python train.py --bias="none" --optimizer="soap_variant" --dataset="wikipedia_en"
Each number is 200 + 20 x the weight over its row's rms, rounded and kept within 0 to 999. Layers, rows and columns count from 0. The size before them is the row's rms in percent of the matrix's.

# v: layer 7 attention value, 128x64, rms 0.0703, rows 43-63, columns 0-63
# o: layer 7 attention output (transposed), 128x64, rms 0.092, rows 43-63, columns 0-63
# q: layer 7 attention query, 128x64, rms 0.074, rows 64-95, columns 0-63
# k: layer 7 attention key, 128x64, rms 0.0744, rows 64-94, columns 0-63
v43,104,211,186,178,229,211,203,190,239,207,240,159,247,211,224,195,213,216,195,202,179,214,201,191,200,218,205,211,205,200,182,169,196,198,207,213,197,215,194,242,192,187,194,190,216,232,232,218,174,246,205,190,209,189,167,208,222,222,225,185,213,188,200,183,232
o43,093,196,216,186,232,217,165,167,209,175,173,216,216,181,200,175,199,203,219,235,190,190,176,194,212,183,215,172,200,175,178,209,178,206,197,227,178,211,171,182,169,207,207,216,241,226,194,172,191,178,184,205,219,183,183,220,230,196,185,214,170,219,182,172,205
v44,116,193,158,184,221,183,179,208,215,172,207,196,216,196,185,179,182,174,183,182,224,221,189,178,212,201,216,197,178,195,214,177,165,172,138,201,212,200,218,208,215,194,192,206,207,227,181,198,227,172,212,232,176,200,221,223,195,205,193,211,214,194,185,252,193
o44,139,226,238,223,195,191,219,226,197,183,179,202,202,208,207,170,174,189,156,201,208,183,200,165,211,217,194,193,240,223,198,163,210,204,179,181,167,215,222,214,222,185,191,184,222,204,246,209,202,182,246,188,182,234,219,190,196,210,186,192,210,197,196,193,203
v45,118,227,202,226,200,213,205,135,194,221,171,205,227,214,172,227,252,204,218,195,189,202,210,214,224,223,209,215,178,197,193,204,223,201,183,223,206,196,200,190,196,199,215,197,219,233,188,199,211,231,202,180,216,216,219,196,243,192,184,220,199,239,182,204,175
o45,099,175,168,184,232,217,219,236,204,184,218,196,216,218,208,224,193,216,200,227,227,192,193,184,216,184,211,176,193,191,201,209,208,184,202,189,188,183,201,174,177,228,174,216,228,171,206,232,218,199,209,197,216,156,197,223,203,206,244,174,232,161,178,203,186
v46,094,192,196,216,185,185,170,191,224,212,147,212,191,212,164,218,204,204,202,205,260,222,248,206,210,172,217,214,194,204,194,224,167,215,230,226,218,188,199,179,196,199,202,182,188,195,214,220,175,208,202,204,169,182,196,202,228,194,206,158,199,212,203,204,202
o46,088,198,181,208,203,181,209,253,213,189,211,231,202,190,206,253,225,197,191,208,192,207,192,177,225,183,193,247,244,208,217,216,217,210,225,201,208,192,209,207,206,172,180,148,211,205,207,170,197,208,207,211,199,241,207,203,201,208,202,182,186,224,174,206,211
v47,105,221,176,205,191,195,220,204,224,175,204,207,185,220,207,210,210,226,232,228,241,186,198,197,235,218,181,207,186,182,211,208,169,200,211,183,176,220,250,187,260,202,211,183,202,200,196,186,222,222,196,203,203,178,176,175,245,194,201,219,219,204,206,195,198
o47,097,194,226,197,230,185,198,176,211,213,205,206,183,193,191,238,199,217,187,165,191,199,192,175,201,222,220,193,191,167,195,212,165,222,199,205,192,247,261,199,175,182,209,200,186,218,186,200,235,211,207,212,176,209,213,176,197,167,197,207,199,237,170,181,196
v48,093,228,203,241,211,175,229,177,202,173,208,176,168,214,185,215,162,200,175,212,200,179,215,209,225,203,173,176,170,159,195,181,209,185,227,205,171,206,200,208,192,174,204,191,182,198,176,191,236,166,205,190,192,213,223,205,211,217,216,195,199,207,183,236,174
o48,094,231,212,199,228,206,221,214,223,240,201,202,175,222,179,185,191,186,174,217,203,234,196,212,201,225,171,205,199,197,209,180,206,203,174,217,213,167,250,208,201,247,177,178,206,206,205,201,160,200,223,214,213,233,217,229,215,207,203,205,231,184,205,201,214
v49,097,205,202,234,173,180,220,214,210,231,204,226,173,197,210,214,226,185,191,199,239,210,205,186,205,201,170,216,211,210,172,196,213,184,160,213,199,203,204,201,180,207,210,173,191,184,232,239,205,208,174,194,182,208,170,203,202,130,172,215,199,204,199,220,209
o49,090,175,196,193,209,219,233,182,189,202,213,188,208,217,194,226,204,198,218,171,230,204,207,180,185,204,200,228,196,141,215,218,178,206,187,186,196,199,170,194,191,189,191,195,200,177,232,215,188,161,197,220,234,207,226,258,219,216,208,216,196,187,178,190,229
v50,106,171,197,201,164,173,211,209,217,199,187,195,221,190,194,195,210,191,189,234,188,232,194,201,201,166,208,218,205,228,197,205,158,193,173,234,179,227,227,215,204,184,228,198,228,181,198,218,216,168,218,196,194,207,189,245,213,181,190,214,180,231,180,162,192
o50,124,187,199,199,164,220,184,213,205,184,197,199,173,195,242,202,200,215,208,202,197,192,217,139,224,217,175,244,228,169,184,206,186,224,180,187,179,202,190,210,180,186,238,224,224,191,208,202,176,182,185,224,220,196,211,165,200,179,204,217,175,185,203,215,198
v51,089,194,216,208,188,207,156,193,222,202,232,172,195,195,214,224,196,192,175,238,188,219,184,187,204,158,210,212,167,180,216,193,175,200,212,238,215,200,203,199,179,224,172,195,185,222,198,208,198,176,166,186,210,230,222,203,181,179,213,189,189,205,195,203,257
o51,095,192,203,219,202,204,234,196,183,212,178,192,192,215,171,177,187,228,210,218,215,154,232,206,177,182,165,202,220,216,189,213,201,219,222,204,204,169,175,217,219,212,203,185,226,181,242,179,202,224,206,220,204,204,163,204,197,193,176,203,198,245,235,219,194
v52,105,205,228,203,196,196,188,191,217,211,203,252,204,229,180,207,223,181,156,209,202,240,195,224,223,203,228,201,186,192,226,161,132,192,194,197,203,228,189,184,194,190,204,203,187,188,203,197,166,203,185,194,175,202,214,219,198,211,212,228,189,202,172,197,188
o52,107,194,168,212,222,205,198,234,235,205,207,182,180,164,242,182,196,210,180,214,183,197,225,195,211,223,180,201,189,171,213,187,176,197,193,172,181,206,177,217,169,168,208,202,205,207,195,166,206,190,180,219,230,243,184,219,175,208,182,198,220,195,235,196,220
v53,098,245,193,166,207,206,204,211,199,241,236,223,190,193,215,216,202,217,180,230,220,189,213,224,236,198,179,207,220,200,186,188,191,164,198,232,210,182,200,204,171,212,229,190,191,214,218,185,211,205,179,180,229,193,211,168,204,228,227,193,220,195,225,210,236
o53,101,202,189,199,227,237,192,214,194,194,162,214,191,216,192,181,160,219,202,201,176,201,201,246,176,163,218,185,197,201,174,247,189,179,176,192,221,201,181,185,204,176,229,222,207,205,196,175,207,215,192,219,216,207,168,222,200,170,195,166,176,198,209,178,195
v54,107,187,216,212,232,148,190,178,177,213,221,179,224,193,192,214,148,210,215,180,199,214,190,199,195,185,211,166,198,198,213,193,210,211,190,227,216,198,195,230,180,217,167,217,207,198,191,165,214,176,198,214,182,186,198,183,179,206,183,208,181,204,159,192,249
o54,101,212,244,206,222,194,219,189,184,217,193,189,191,238,184,164,225,207,207,210,209,156,200,186,232,201,190,162,233,199,167,184,234,192,214,199,190,187,180,194,213,208,166,182,204,207,183,164,240,190,199,188,165,203,176,206,179,220,176,204,198,207,206,195,208
v55,078,202,214,199,208,178,197,209,195,202,211,215,232,189,221,205,187,211,222,197,208,189,170,227,223,188,185,207,172,175,159,168,176,198,209,226,228,167,170,206,249,220,169,235,162,213,195,212,182,210,227,207,196,200,195,219,167,210,196,173,183,217,204,207,190
o55,089,187,238,181,194,206,205,241,217,177,182,185,216,191,184,207,174,168,216,217,217,211,183,173,181,216,184,174,202,228,230,215,222,194,217,180,213,169,182,217,189,170,219,207,189,200,196,174,184,192,189,178,205,176,192,219,227,206,155,193,218,223,196,163,178
v56,087,194,186,188,197,225,194,190,174,216,245,188,231,216,202,217,193,171,175,187,182,170,165,204,202,174,180,201,191,192,186,188,211,246,215,193,220,170,190,236,189,221,187,209,230,180,165,212,185,214,202,186,192,182,206,160,174,193,182,184,231,189,218,200,195
o56,089,189,209,172,202,233,201,221,218,204,194,196,204,188,233,199,202,212,198,203,245,220,211,198,222,193,214,184,153,199,205,229,215,163,223,202,242,192,178,189,206,195,184,210,218,191,239,178,209,192,177,175,169,191,187,189,213,189,212,239,223,241,205,188,183
v57,109,207,224,173,186,173,207,163,202,203,209,199,188,182,185,204,209,192,194,158,216,186,152,176,196,202,234,193,172,210,193,162,182,205,185,220,189,212,187,198,222,192,179,192,214,231,199,216,206,232,198,190,211,240,228,214,239,184,201,183,216,238,179,218,193
o57,115,199,192,191,220,183,183,205,220,170,196,188,198,210,173,217,166,220,199,203,247,190,189,181,186,221,198,179,201,191,223,185,205,185,221,187,176,197,208,172,217,211,188,213,224,211,220,234,219,184,211,213,137,190,177,206,217,207,220,148,199,225,195,186,219
v58,092,176,189,202,199,192,190,205,201,190,161,165,204,219,195,176,207,190,258,214,180,224,186,199,161,191,188,194,196,177,222,233,210,217,168,160,164,227,223,235,207,197,207,208,194,169,215,177,193,192,197,161,182,203,217,212,217,193,209,182,219,202,194,198,210
o58,090,221,206,213,217,185,206,163,181,190,195,216,164,195,229,215,179,200,170,198,165,192,206,173,185,245,210,206,195,194,195,211,202,207,204,186,161,221,205,213,200,205,210,182,155,194,214,247,154,213,175,201,179,212,223,176,202,223,203,216,210,183,183,210,219
v59,134,201,180,173,208,215,217,150,165,170,183,160,215,186,207,181,184,209,191,182,167,180,226,188,176,199,173,163,202,206,194,208,212,171,197,207,189,192,211,199,212,192,199,255,179,193,181,207,231,185,201,209,218,174,202,181,175,195,200,217,190,204,209,230,224
o59,103,218,230,183,169,202,208,187,159,239,200,207,231,197,152,186,194,181,190,198,184,197,199,212,193,211,215,164,192,225,168,167,195,206,198,218,189,187,197,187,227,206,190,188,223,177,196,178,208,187,238,186,227,147,194,213,229,185,195,206,190,204,196,217,209
v60,086,202,212,206,208,206,194,239,235,177,209,231,215,202,194,206,189,192,172,186,208,189,192,197,166,193,204,192,180,217,163,176,216,216,212,202,241,187,191,173,229,190,219,197,235,208,185,197,170,205,174,222,239,210,169,213,185,234,209,166,204,217,237,202,207
o60,093,196,232,203,181,162,193,235,201,188,212,205,199,194,215,225,251,184,181,185,208,208,179,187,193,205,149,228,201,191,194,212,214,174,217,214,209,191,212,213,188,213,217,196,176,194,226,166,225,184,210,217,197,168,198,193,199,184,210,200,190,215,227,160,154
v61,094,225,196,199,201,236,246,223,188,212,230,217,228,205,218,206,210,216,221,243,224,190,213,229,194,200,183,215,163,222,207,189,231,214,197,208,211,211,186,226,212,196,180,215,205,200,183,180,194,226,169,184,220,179,223,181,182,224,218,173,185,226,217,224,185
o61,097,213,204,198,195,191,176,187,176,217,191,207,209,200,185,197,213,191,242,172,196,191,181,203,200,182,222,178,176,211,198,234,197,178,231,194,249,157,192,192,205,238,209,214,169,197,235,242,201,177,214,161,200,196,185,225,218,179,193,208,218,203,205,221,176
v62,092,188,214,212,227,219,190,154,193,216,192,240,204,189,207,226,201,225,185,212,157,196,204,185,184,194,219,202,181,213,194,191,206,207,228,199,211,227,208,205,202,206,179,224,258,187,212,180,152,230,204,214,217,176,195,222,226,192,201,218,219,188,223,173,190
o62,086,202,219,206,167,191,202,202,186,185,217,229,215,166,192,208,223,195,198,206,191,210,202,177,206,193,182,197,163,197,203,216,199,175,211,213,224,202,161,221,208,210,183,212,221,196,186,164,216,222,202,222,188,171,145,225,156,194,239,235,194,177,189,211,187
v63,096,186,233,214,195,208,220,176,215,192,207,212,184,183,213,213,222,232,216,208,165,180,191,185,235,214,201,230,224,209,230,175,217,207,230,201,202,204,225,232,181,207,218,224,182,208,165,217,205,214,184,207,190,196,195,179,217,227,180,208,205,211,176,260,178
o63,093,184,229,185,240,210,204,209,248,214,223,184,240,198,227,179,182,158,186,209,207,203,218,203,204,238,204,174,199,216,203,182,201,236,203,220,197,191,188,179,226,213,181,195,215,238,200,195,190,216,194,176,195,219,224,203,197,220,250,190,210,187,211,214,192
q64,067,203,167,191,198,181,203,211,189,204,176,238,171,158,175,193,209,216,194,219,230,219,230,192,155,195,209,200,190,193,203,222,223,192,190,184,208,206,187,226,231,195,209,217,164,216,176,229,173,219,174,207,190,227,221,201,186,167,200,192,224,213,225,174,187
k64,059,201,224,218,159,257,217,221,207,190,201,189,184,211,201,194,183,226,198,179,209,207,190,186,189,208,204,197,201,217,188,207,212,206,182,163,215,206,202,239,178,231,236,171,225,190,237,192,204,206,220,197,161,191,172,181,206,215,194,247,209,210,201,223,195
q65,076,215,189,229,241,186,220,201,213,187,173,199,187,193,182,218,220,234,203,182,181,201,195,186,160,194,230,195,193,149,194,210,209,200,197,196,171,185,219,228,229,210,199,199,194,201,207,217,235,229,216,224,193,228,212,182,193,181,209,198,168,188,239,197,160
k65,070,206,170,199,196,172,184,212,187,198,244,185,213,210,209,223,187,189,212,200,233,173,216,179,181,212,187,180,231,182,177,175,172,222,215,206,220,224,212,201,185,214,215,170,203,208,157,179,182,201,195,191,156,154,217,209,224,190,210,188,224,174,205,187,192
q66,074,187,164,184,204,236,200,175,193,211,201,181,255,220,194,206,193,162,216,177,195,174,207,165,187,163,224,209,188,200,196,194,174,216,207,218,181,214,171,200,189,200,198,204,188,220,187,184,195,193,173,192,220,191,222,193,205,222,234,150,196,170,189,198,178
k66,052,216,228,184,166,162,229,137,207,210,170,175,209,204,209,190,191,201,175,204,211,186,188,241,211,221,157,219,173,184,199,209,193,208,181,213,196,177,179,190,231,190,195,233,191,198,188,224,197,215,219,228,187,192,194,172,190,207,226,198,211,210,204,199,214
q67,080,194,178,197,202,201,164,217,214,206,194,235,178,219,222,194,186,182,179,206,214,170,167,183,204,186,192,204,165,206,209,202,185,226,193,219,226,200,179,164,172,215,193,216,222,226,191,202,222,192,215,210,206,223,205,214,180,220,252,169,229,235,212,208,169
k67,082,231,201,203,173,189,202,197,223,213,187,206,177,172,180,170,226,204,179,192,165,187,197,200,175,205,191,203,192,210,183,210,221,171,231,201,206,181,248,212,222,204,222,208,211,185,244,201,227,188,229,202,193,193,192,171,238,212,187,214,185,237,187,230,226
q68,082,224,193,210,216,205,224,206,212,206,188,223,181,184,204,147,196,194,207,212,175,191,210,197,240,215,191,207,244,208,201,220,188,180,175,180,221,201,196,201,221,180,241,228,229,202,189,189,234,160,225,174,224,201,201,215,182,197,227,223,193,198,235,209,208
k68,084,162,168,223,215,180,189,201,197,197,209,215,195,206,203,212,209,209,182,181,196,187,174,202,208,204,180,155,186,170,212,211,174,172,170,200,186,243,185,200,188,189,188,205,197,206,178,203,203,238,207,199,180,222,202,222,152,214,206,235,229,203,192,185,153
q69,065,198,180,214,169,203,236,174,184,191,226,247,205,188,187,218,174,222,215,185,190,204,187,220,159,198,183,202,223,212,202,198,249,196,219,212,186,178,194,173,230,207,178,211,203,188,179,189,175,184,197,183,175,180,210,190,216,188,182,237,188,199,170,194,231
k69,078,186,188,190,237,181,194,171,176,215,206,208,157,217,193,224,211,199,204,172,212,203,204,208,220,199,181,169,227,187,197,184,166,199,179,223,237,214,164,211,223,192,217,212,204,214,162,195,221,189,200,189,221,183,193,179,192,225,248,191,237,197,225,201,197
q70,097,186,198,188,180,218,196,209,181,195,224,183,210,233,160,238,195,175,221,180,219,240,192,195,182,190,186,221,189,211,217,167,206,191,174,175,168,204,220,198,195,202,176,201,204,198,211,213,190,211,159,186,202,166,165,213,163,205,165,177,218,197,171,206,208
k70,073,224,166,219,180,215,205,234,209,227,202,218,167,196,189,203,194,184,189,168,194,214,207,207,158,201,165,240,162,211,191,193,201,230,231,181,222,162,228,205,210,164,223,208,207,203,189,200,231,205,201,196,192,195,190,180,216,174,219,185,211,223,179,196,210
q71,075,200,186,184,225,177,189,187,205,212,196,196,173,247,211,175,193,193,175,178,204,230,169,177,205,187,209,196,185,208,192,213,225,195,236,209,198,249,215,212,173,206,206,184,202,172,191,210,172,188,165,184,195,175,214,240,191,202,199,162,199,196,214,156,194
k71,079,209,224,193,229,197,204,207,236,179,202,187,201,192,234,185,219,203,167,164,217,165,192,196,221,194,200,208,211,182,204,214,179,209,180,182,218,214,185,193,158,212,224,208,239,192,227,227,169,218,210,188,185,215,211,205,184,234,175,186,211,219,218,242,177
q72,100,198,171,182,193,208,216,201,206,174,200,243,190,233,164,228,173,181,244,225,206,214,199,212,178,212,180,182,195,225,212,210,237,168,228,201,184,215,206,208,191,188,184,199,212,204,215,236,194,230,172,190,194,202,189,208,211,187,167,203,211,234,208,198,236
k72,085,230,185,177,186,220,217,179,211,195,206,208,183,218,220,196,197,199,199,219,234,217,197,178,205,197,209,183,232,187,207,188,192,243,182,199,199,224,232,220,189,212,183,236,207,177,227,218,187,227,180,185,198,156,154,235,224,211,225,196,190,210,190,223,224
q73,079,202,201,190,187,217,204,168,158,200,167,197,197,175,191,158,200,229,176,214,185,195,199,209,175,199,209,127,205,199,169,202,207,181,200,173,204,194,190,237,199,192,207,192,189,185,170,205,189,205,216,193,197,227,236,181,205,193,194,205,188,183,206,181,158
k73,092,214,220,208,216,176,186,203,220,188,219,185,191,190,243,176,218,207,165,221,190,157,206,184,182,205,245,213,241,196,207,224,189,194,198,212,218,211,201,196,166,210,212,203,210,208,204,192,205,204,211,209,201,199,198,169,209,259,185,232,184,211,219,176,163
q74,107,200,167,209,229,207,219,201,250,200,207,223,169,186,196,218,201,188,202,157,170,198,202,223,205,213,200,223,215,161,192,211,188,179,170,200,217,227,225,188,192,198,213,186,185,236,198,197,204,187,222,209,213,246,243,195,194,186,210,210,179,231,217,188,210
k74,125,178,183,193,208,190,230,212,170,205,218,173,190,197,205,218,164,200,200,175,180,184,214,188,172,211,169,234,167,216,221,178,187,201,200,194,174,217,197,170,211,183,157,179,185,182,208,201,210,197,175,223,207,222,209,202,187,178,162,200,237,209,170,172,221
q75,169,201,197,195,206,225,230,191,177,184,218,218,186,208,176,245,186,193,247,189,214,236,198,195,186,224,170,191,175,227,199,204,209,179,202,183,155,204,201,196,207,200,193,201,222,205,197,224,190,214,174,191,194,192,197,252,201,196,162,205,215,208,204,222,246
k75,127,177,181,201,193,224,227,201,171,205,192,180,199,200,164,213,189,199,205,193,217,229,167,213,184,220,175,172,179,175,179,177,214,228,179,172,167,221,204,201,225,180,197,186,179,182,163,189,172,230,186,184,210,185,208,212,198,196,199,210,182,160,211,188,239
q76,143,203,222,148,190,183,203,179,191,155,224,205,175,226,165,255,198,185,197,195,172,201,231,179,218,211,174,198,192,172,185,182,213,188,155,193,184,210,219,212,203,213,214,181,180,208,203,223,187,219,205,206,193,211,228,216,196,199,187,198,191,226,194,195,221
k76,146,239,187,203,197,205,229,208,197,203,180,164,200,193,196,224,174,254,201,175,197,224,200,182,195,183,190,183,219,189,200,184,171,183,203,205,171,229,178,199,206,187,222,192,182,236,185,206,168,225,214,190,176,181,237,191,212,199,173,224,183,220,225,223,221
q77,116,195,206,192,158,193,179,196,213,204,201,159,195,190,202,190,201,201,220,221,249,172,157,182,218,204,214,194,210,195,242,197,195,200,212,185,219,216,225,209,204,199,214,203,179,221,225,193,194,179,148,204,208,211,187,178,234,164,163,181,193,180,188,193,201
k77,109,174,227,216,180,200,166,200,231,180,206,193,218,188,237,195,192,254,182,212,198,181,231,206,176,182,196,209,178,204,205,204,180,209,204,224,218,198,194,204,181,212,191,179,174,204,207,246,182,206,223,209,222,245,212,171,189,179,212,191,184,191,180,240,193
q78,129,179,227,238,177,179,191,215,191,204,158,152,240,208,212,187,208,209,180,169,229,213,173,198,208,200,200,227,211,194,199,190,178,192,222,179,215,243,226,211,215,214,204,209,197,188,247,203,195,186,170,206,182,196,195,218,191,163,206,184,199,191,189,191,213
k78,109,208,239,222,200,185,145,193,191,183,212,158,200,186,201,205,196,175,186,173,203,182,223,172,187,204,179,219,184,203,218,198,181,190,214,169,198,179,201,152,194,180,176,165,180,195,208,194,222,194,182,232,201,211,219,184,174,182,210,185,191,176,215,228,206
q79,122,226,219,169,183,200,220,203,186,171,221,214,193,208,212,216,201,185,193,217,179,193,194,209,210,249,187,193,235,195,171,175,220,195,196,214,204,166,190,220,166,204,193,207,241,214,184,233,213,196,209,231,212,188,228,184,192,193,184,205,222,210,244,240,185
k79,108,189,200,217,221,197,188,227,213,189,204,191,231,223,184,204,190,185,188,196,187,217,195,227,195,233,161,191,215,213,177,168,201,237,199,205,239,191,227,177,206,214,244,222,206,238,170,191,210,193,212,222,202,168,187,194,205,216,175,221,200,155,194,207,221
q80,110,191,232,188,177,180,212,218,192,230,181,216,186,216,174,203,208,154,215,195,190,194,219,194,189,206,181,198,200,193,207,214,161,165,189,172,190,203,194,179,202,214,205,199,168,225,204,209,193,199,198,161,177,207,205,199,210,235,185,169,154,223,201,234,157
k80,111,235,216,200,186,203,212,225,181,171,194,183,195,195,204,208,221,236,227,212,209,229,207,219,180,162,194,209,211,214,177,182,170,158,201,179,170,189,190,216,198,184,195,168,171,213,199,180,186,176,215,179,214,179,192,194,211,172,160,184,191,196,218,225,167
q81,104,160,173,195,205,218,156,213,195,197,169,217,193,192,173,216,187,241,218,208,218,208,196,199,198,248,198,172,163,193,181,204,196,232,209,159,185,198,201,181,172,210,182,181,207,167,200,237,210,223,182,202,220,192,205,207,203,199,204,209,229,182,209,214,223
k81,098,183,201,220,200,193,190,178,216,184,227,169,205,191,210,251,182,211,227,210,226,204,184,171,204,206,182,215,205,192,213,185,205,214,189,203,168,192,203,194,181,232,189,227,202,171,197,217,198,184,154,169,191,198,204,232,187,190,194,232,230,153,183,177,225
q82,143,190,171,213,169,187,184,177,192,187,181,184,194,191,221,159,197,172,203,218,211,234,215,206,228,206,201,220,220,213,204,161,193,233,214,188,182,233,200,195,225,155,201,178,190,182,173,205,177,199,167,202,218,192,213,195,203,197,201,223,164,190,192,178,240
k82,122,176,201,211,189,180,169,167,181,193,206,197,198,224,247,176,200,187,205,171,205,203,177,215,232,199,207,207,217,186,207,193,195,193,180,212,198,198,175,236,193,180,172,193,151,205,198,207,205,204,196,220,215,224,215,199,156,240,193,241,198,236,207,200,224
q83,113,198,234,222,207,218,219,234,221,173,165,200,203,205,194,217,182,178,163,199,196,204,216,185,217,184,188,194,207,232,169,199,234,220,170,195,183,169,182,223,191,198,204,163,158,196,198,185,229,197,228,195,196,183,193,231,200,217,195,227,212,213,227,219,219
k83,102,238,220,205,231,174,208,221,184,198,205,234,240,198,200,169,204,168,183,202,216,212,206,197,215,212,174,212,191,187,217,198,209,220,179,204,198,180,193,196,199,212,203,180,201,210,251,218,187,198,225,182,175,195,181,229,212,222,165,238,213,172,206,158,195
q84,118,212,192,194,213,188,226,251,226,190,202,255,200,200,191,237,198,186,198,161,187,197,174,199,182,211,188,206,180,196,206,194,162,198,173,195,186,199,212,216,152,194,205,180,187,193,184,235,192,205,200,205,182,235,236,222,204,188,209,224,187,188,186,225,213
k84,124,227,158,170,203,178,179,230,210,171,223,197,189,197,206,224,174,187,174,184,203,198,190,185,199,156,201,191,203,188,181,184,180,205,176,202,167,177,193,213,173,157,194,211,220,176,195,216,180,179,191,227,165,223,190,166,220,210,180,195,172,202,204,187,197
q85,110,226,192,206,192,214,170,175,194,176,181,201,227,188,179,178,182,182,203,220,256,176,199,213,180,201,193,198,190,219,178,182,210,223,185,200,215,199,211,216,206,187,216,216,188,210,229,206,183,229,157,195,191,240,240,175,174,219,172,214,199,229,220,200,212
k85,105,199,243,204,200,210,194,163,193,196,216,193,197,210,229,187,192,174,214,230,186,175,224,199,177,220,237,224,227,247,192,165,220,230,204,209,204,181,232,185,236,182,229,183,201,210,184,193,191,212,172,179,199,240,209,201,212,186,187,196,219,201,186,202,197
q86,123,204,193,239,207,183,220,175,182,219,203,220,225,194,229,207,186,207,196,198,163,169,214,175,216,188,178,184,229,193,162,203,150,229,200,219,198,196,172,219,183,213,205,219,183,191,205,226,191,205,206,179,214,219,209,157,191,207,211,216,193,205,241,219,181
k86,110,227,212,240,202,212,175,182,201,207,210,230,208,193,154,212,237,199,217,182,181,179,217,203,201,201,216,194,220,179,162,205,188,238,187,173,210,180,212,246,191,203,234,224,205,208,203,214,208,214,181,173,198,233,190,200,187,206,189,187,164,180,199,170,202
q87,120,215,222,196,213,195,212,195,218,189,190,227,209,227,182,207,172,205,177,195,205,222,206,180,196,189,209,182,188,222,192,160,169,165,164,174,205,197,238,182,204,210,201,209,196,189,214,190,191,192,224,175,201,232,196,239,203,175,238,166,188,198,225,209,152
k87,117,223,183,210,192,212,184,209,185,199,199,207,227,191,212,225,172,220,201,195,222,198,190,181,189,162,193,184,201,225,190,174,189,187,174,236,183,197,201,198,193,166,203,182,205,230,228,164,186,190,218,185,140,194,179,228,192,181,234,160,208,214,210,224,198
q88,105,221,203,220,192,186,234,199,174,211,249,191,180,160,185,201,199,176,187,212,221,221,239,193,174,177,188,209,219,211,198,194,186,229,158,169,174,211,223,191,199,177,195,207,186,177,204,206,224,204,235,226,194,238,220,203,190,223,197,217,190,219,206,210,188
k88,106,203,207,216,194,186,214,205,199,199,168,171,176,193,224,196,198,205,180,170,211,225,205,213,222,206,187,173,196,225,202,177,192,196,200,175,142,209,173,243,188,180,216,175,199,159,217,190,178,226,215,210,219,226,181,229,212,219,205,182,236,223,208,207,212
q89,137,172,206,194,177,211,174,216,215,200,193,183,195,219,207,179,219,214,205,213,211,197,182,224,208,186,219,249,215,162,234,191,178,175,215,196,237,257,182,200,171,175,207,196,177,200,206,168,205,190,186,224,209,202,176,200,215,192,186,209,169,204,197,191,162
k89,127,186,201,168,230,179,201,200,199,159,195,204,183,188,208,200,231,205,175,234,183,190,244,216,174,177,192,228,203,195,218,216,157,187,216,228,204,215,171,182,173,187,206,187,161,199,197,164,196,182,212,219,224,195,205,183,180,195,217,218,201,238,195,213,194
q90,117,209,207,217,206,206,192,206,176,205,195,206,176,174,225,194,197,213,183,223,191,184,219,198,195,181,174,199,218,231,203,190,173,194,175,204,206,229,192,204,159,195,211,203,208,190,208,223,201,185,238,192,149,225,253,187,206,218,223,155,190,199,172,202,239
k90,112,196,216,230,171,220,215,213,210,210,161,174,170,178,215,195,214,202,176,190,201,218,220,189,233,183,206,199,198,222,198,187,175,175,176,189,184,209,218,198,177,159,230,203,249,200,195,218,189,192,222,174,183,207,212,172,217,204,202,170,186,191,198,203,248
q91,111,206,210,198,213,207,238,175,197,250,196,205,213,232,167,155,210,207,204,196,162,192,210,222,200,180,203,166,214,210,203,182,191,177,205,213,212,178,201,221,208,202,179,165,178,203,168,211,243,210,234,190,195,217,170,192,211,199,234,191,186,199,201,207,224
k91,104,214,179,218,225,229,206,199,179,204,186,228,134,220,171,174,188,200,231,176,208,184,195,191,158,214,217,179,217,190,201,187,186,190,173,185,209,202,199,228,216,214,197,207,200,206,195,221,212,168,244,167,184,202,195,228,224,222,213,194,211,189,207,200,212
q92,114,201,183,198,222,188,194,219,237,195,223,185,178,210,202,229,174,187,221,208,193,206,159,281,175,185,208,208,193,199,199,231,208,185,206,230,193,197,208,199,178,198,212,195,177,224,189,215,226,204,193,169,216,193,214,178,200,166,227,179,203,194,211,204,181
k92,100,215,164,168,219,217,183,189,199,207,209,216,166,219,190,216,192,179,208,174,189,223,180,223,203,169,226,197,198,192,193,205,198,208,203,189,253,213,205,154,158,188,211,214,181,244,196,210,203,170,197,169,184,218,174,197,208,188,219,211,215,186,181,183,184
q93,113,212,222,220,199,216,210,219,212,168,196,210,217,169,170,178,250,218,148,224,176,186,204,203,207,224,192,231,209,217,197,204,207,209,195,185,185,193,231,210,223,211,199,181,188,241,229,185,179,192,234,171,190,198,171,208,178,206,183,172,207,214,199,208,199
k93,111,250,221,216,198,182,230,235,214,210,188,172,210,208,200,200,216,198,178,233,158,175,207,192,195,227,168,208,203,210,185,195,229,190,182,204,209,220,195,222,199,197,188,186,167,197,192,180,185,175,252,190,171,211,169,203,201,175,205,189,224,189,211,183,182
q94,118,184,182,187,191,230,184,182,179,230,207,212,211,215,150,191,187,234,225,187,204,204,196,218,169,194,221,171,192,212,218,185,171,216,192,203,191,233,190,194,194,236,217,237,199,176,202,195,191,218,183,223,212,182,146,205,190,199,190,225,201,205,160,217,203
k94,112,204,218,215,188,228,182,207,173,188,197,169,173,198,209,210,194,224,222,210,208,203,210,158,180,173,224,201,177,213,218,221,176,212,198,215,165,202,193,164,222,209,182,195,210,158,194,164,206,204,174,204,207,197,148,244,196,208,197,187,208,186,169,208,212
q95,101,190,205,179,194,172,213,174,216,158,247,204,188,233,204,227,201,196,220,196,153,228,197,196,195,193,175,177,192,200,203,224,196,193,219,210,207,190,161,197,201,239,202,204,190,196,197,181,172,187,209,205,206,164,187,195,216,171,166,203,154,189,207,209,182